python train.py --d_model=128 --qk_norm=false --decay_fraction=0.522
Each number is 128 + 32 x the weight over its row's rms, rounded and kept within 0 to 255. Layers, rows and columns count from 0. Numbers have three digits each. The size before them is the row's rms in percent of the matrix's.

# layer 2 MLP down (transposed), 320x128, rms 0.0912, rows 101-108, columns 0-127
110:107085100146131127179123143145148099165146146079138144122188109145138133112145153220147111148154136094167112084160106123128147150084114148171113156106127181148173119167122128095141158147145102215123108124157118180154120079105112118100174138204152137118069126161096166181076137143131104234139219136096137112131091135126088141074096116109135126116165141097146131074139113160143140132061
118:105114143089126104057121127118137057129183124062111144113059106110126137085160104063166130137077111157088160073165160155151100113124110166159091091143132140106124152108153119133116153082111123098107129151172158088175122147096121083149114132109171158098150142125210116153124092096137167215120096079148106152112123073149107116116088171035155159131119092154106101108122069117105109111096
100:084130101204094111116158123130157122104146133141150162120144086134091162166176165101072121115142128158092086086162175145112085119122089064154189162159175135105149137143170187146186137197135148084088103141173125134116116146138133146154095177095136133133195135169079177107128097095085114144143140082100150116124052109143118132105165077131136140099114120160133120069162149105067179096086
102:115128137091171151137133130126153127124116146118133083118124131120127128000119121153151103125105132126133126148102108145127134111128135134119113133092103162133108101129146125101119124109107141128132132133108120091125145111134099132071156125139117131177131143135134140149131110117147128117067116120152116138147133126119124121119142142119128121103124128113134135137101122120103131121133
114:144087086135150123094167156150097081181110174158111128143109124153120116150171109138123070122100110120116176124046086203124053121135116064139099082111097162077118136120089108109164130087107115111136056125168129195165107174089087109150169134159097160177095137100098138146126145144151121141122098090163062111158138099083131100122090136118083109104114144105171100101049156143133115100178
096:110085131132130160140165081153131173177089130099121150191128133128154126136196095108142091143163150115144108132137164099156083135108143130194129114185109136142096144148187128099148092094110151081075154148121120142176127162031188124059113132153141099119142065133131103136127170077124142139124228162108129108064112174121154148180112151157097098106076116109104159133138165138077140166090
109:189128137148087119077148107141070138146127137158133056051119068166096130039112156151117185146090111126114113097072157181109106074186158145143100090130124178135130105110178131126129203091128115154192149135156172139120094136121124168098141168177123172151113131139134118146133119111125172092105083117126201128127148149114162167083140107165130126131167175102119103094119102075117161112079
096:136101102052141110092173109111101162138126071150070109136186163100166138052113118164105117135156124144143117128106157085222137118140091141129144121116137083141170148111092126110180083167076171146117142114109116124124115086161160121137162177134178131108150152152082169169125095170142180147095183147103150170113145130140144095123164119127099098077083147178164102095161095171088141045157
# layer 2 MLP gate, 320x128, rms 0.0972, rows 102-108, columns 0-127
127:096171138140174098116132214143085084087167100132089107074116101184110157109129166113120158069129176101141134097111087170101151141134117166215135142134152111164142153117127145204184144144068146142114132110134138159081164153053128131127122143091133181096133085100142096070113094112090129169176122133123106135112109122172118117083087107117156117088121105152105140093058131154103140138049
098:146124092155130112070146166159167082103148125105098124095157152170176127107121144100130105051137118111145139131157128120103096145140117136151139144106109163125117172100083071187118084118088153098124150145043125086082191050112098110194151109098142127107123150141106076040141108167083149134077161159102192099123105126155110121126114132084157113121077107128093141194133179166101178142131
112:147116099169109149123098156123103113175109069134101100110138204114128164171128085199132064119161162120159153186177100110161102142141113115118152153134106132149143126183079142149178178153138077115118110101143154156096123111152195142183117138088139129088127112094149121107131153173097132121151143201094108149193067146074144103180130142144109146160145144091135123114164107054143081047154
120:129136089158146092157099166167135107163062131154126087166092139147125140133082155121127111108148139134122087125155138096116189222095109138179113142087136151116082179204137123205143139096069140129134124131088160098097195077137144146090144131078118065118062121200115162150083139118144162108107216143107118141137108128131113139104133088151128094103116149129058127125175096161102118125138
094:091079119165172141188161112144116102099079134190185128148118108116066098125160105138157149173074148153118086090142184157068109119143179095141154149080122113111137061160163149142137130182132109136152142060166042159109167148159155094113151071125061128096152143116127161156118136101170090165078155103106105121118123155138116113156131122130090102124136156111156162098094054101170156151119
107:084136096123158189152095154101154062195137119124122105118126123112082135110109143106143125156162122100115107123120157151112150154103135086117150140097166068154091146109090152082162137219174142077167078088117103167098106129103104123121075110084130141127123178115061151147137172117102042143158199130138052159115081158106103061089138143097090126123154098107130083139159104080139143143139
122:131134049172088118149090183169089138130145135110096136150152130196096075144119135115135110085106146132102151095194111075096080174188077140117114168083097112127141099115091114133133086124128089113097155147161148134115159129107097124178151118037148121072097104119082179148092173145123077171130128189157164103112076140108156118169101095111126156111073207102148104153135135098127144151145
# layer 2 MLP up, 320x128, rms 0.0927, rows 102-108, columns 0-127
112:098124101165120113141113130120100187155147157141130147112155111145106116125091081106134139058126172128161130099143091105083123194119153164110151119152107062131192126120059153122117160130113120177145137068147115154129135080159175110101125157123084164153141159141060108155100124120111144089110175185152190102106148171177169152112199097139046097096136074106166107072071177115150144128121
104:164168101174137073174099181091101138149159164084132126132171119111103105101108176169079176114159132149140157119100152070108049062137137170110073135153109133110136125122160084155114138087155166137136121111109079109100124067154157141134057137059132145076101141119137154104165129151141149176120096114127177166192114066148128104162146171041122141105146126114100105126152124112108171084156
126:125172152100109127116149127160161089120164165151136117153110113155114126070118153064141131164086117132060113078129166146104137106155124114146077096112148144116062091076210099088108087075124134158135147134109105104131119153106097109054194099153116133146100124148090105130160066128129140154088130069144146104093150083183102112033127085113122069099149117112119082121060146135141164178117
108:102184135093153124162148128142155208081154103156143074160192144104160219128087172135085110191134136122133164092130106144147157144081136104111086139120179100113126089143159132127093059150067052148105081108116157146109155172125151077133128086165113113119180123171096107113169115185153144163059116122106171119122135092114159123100166134120130145126188097086106120103103112147100134107161
098:112131053062128104115191088189105128065159143122099134132145167126136078116120133116110141066136183096106114083101093079086110142166157154148164104126124147096149116116191169170145095147122073138110149086117095150072141163156151174115166136070108143146194129128102166068147111110099053150164150154132110132146129149165095157139145145083105124068139140124110127114161173120072157109065
111:166157121136141062099168114159128167098150114180104104114119175122133099151139097177140097112091122172102134080102158050144087099186132115116065139179139144114148105157178146163141173061058118092109139120150150106151112149135157138084099086160147110147119137130164128105135067146104158096092145110107195134189109092140188140170117098166126127183171137146118170059103104150104072096138
106:147103173095106131123080104133123143169079111151159076103109109117139152139143094095143133150133089122095103106101151135145138068139137151187091183092166155115168085135153166159147121155159111148146128110127135192106090165160137072063126113084138116139099161162094035115081173169168159082073190082143184102080153111143101151148113134139190088160120164183121146118125157130155082109090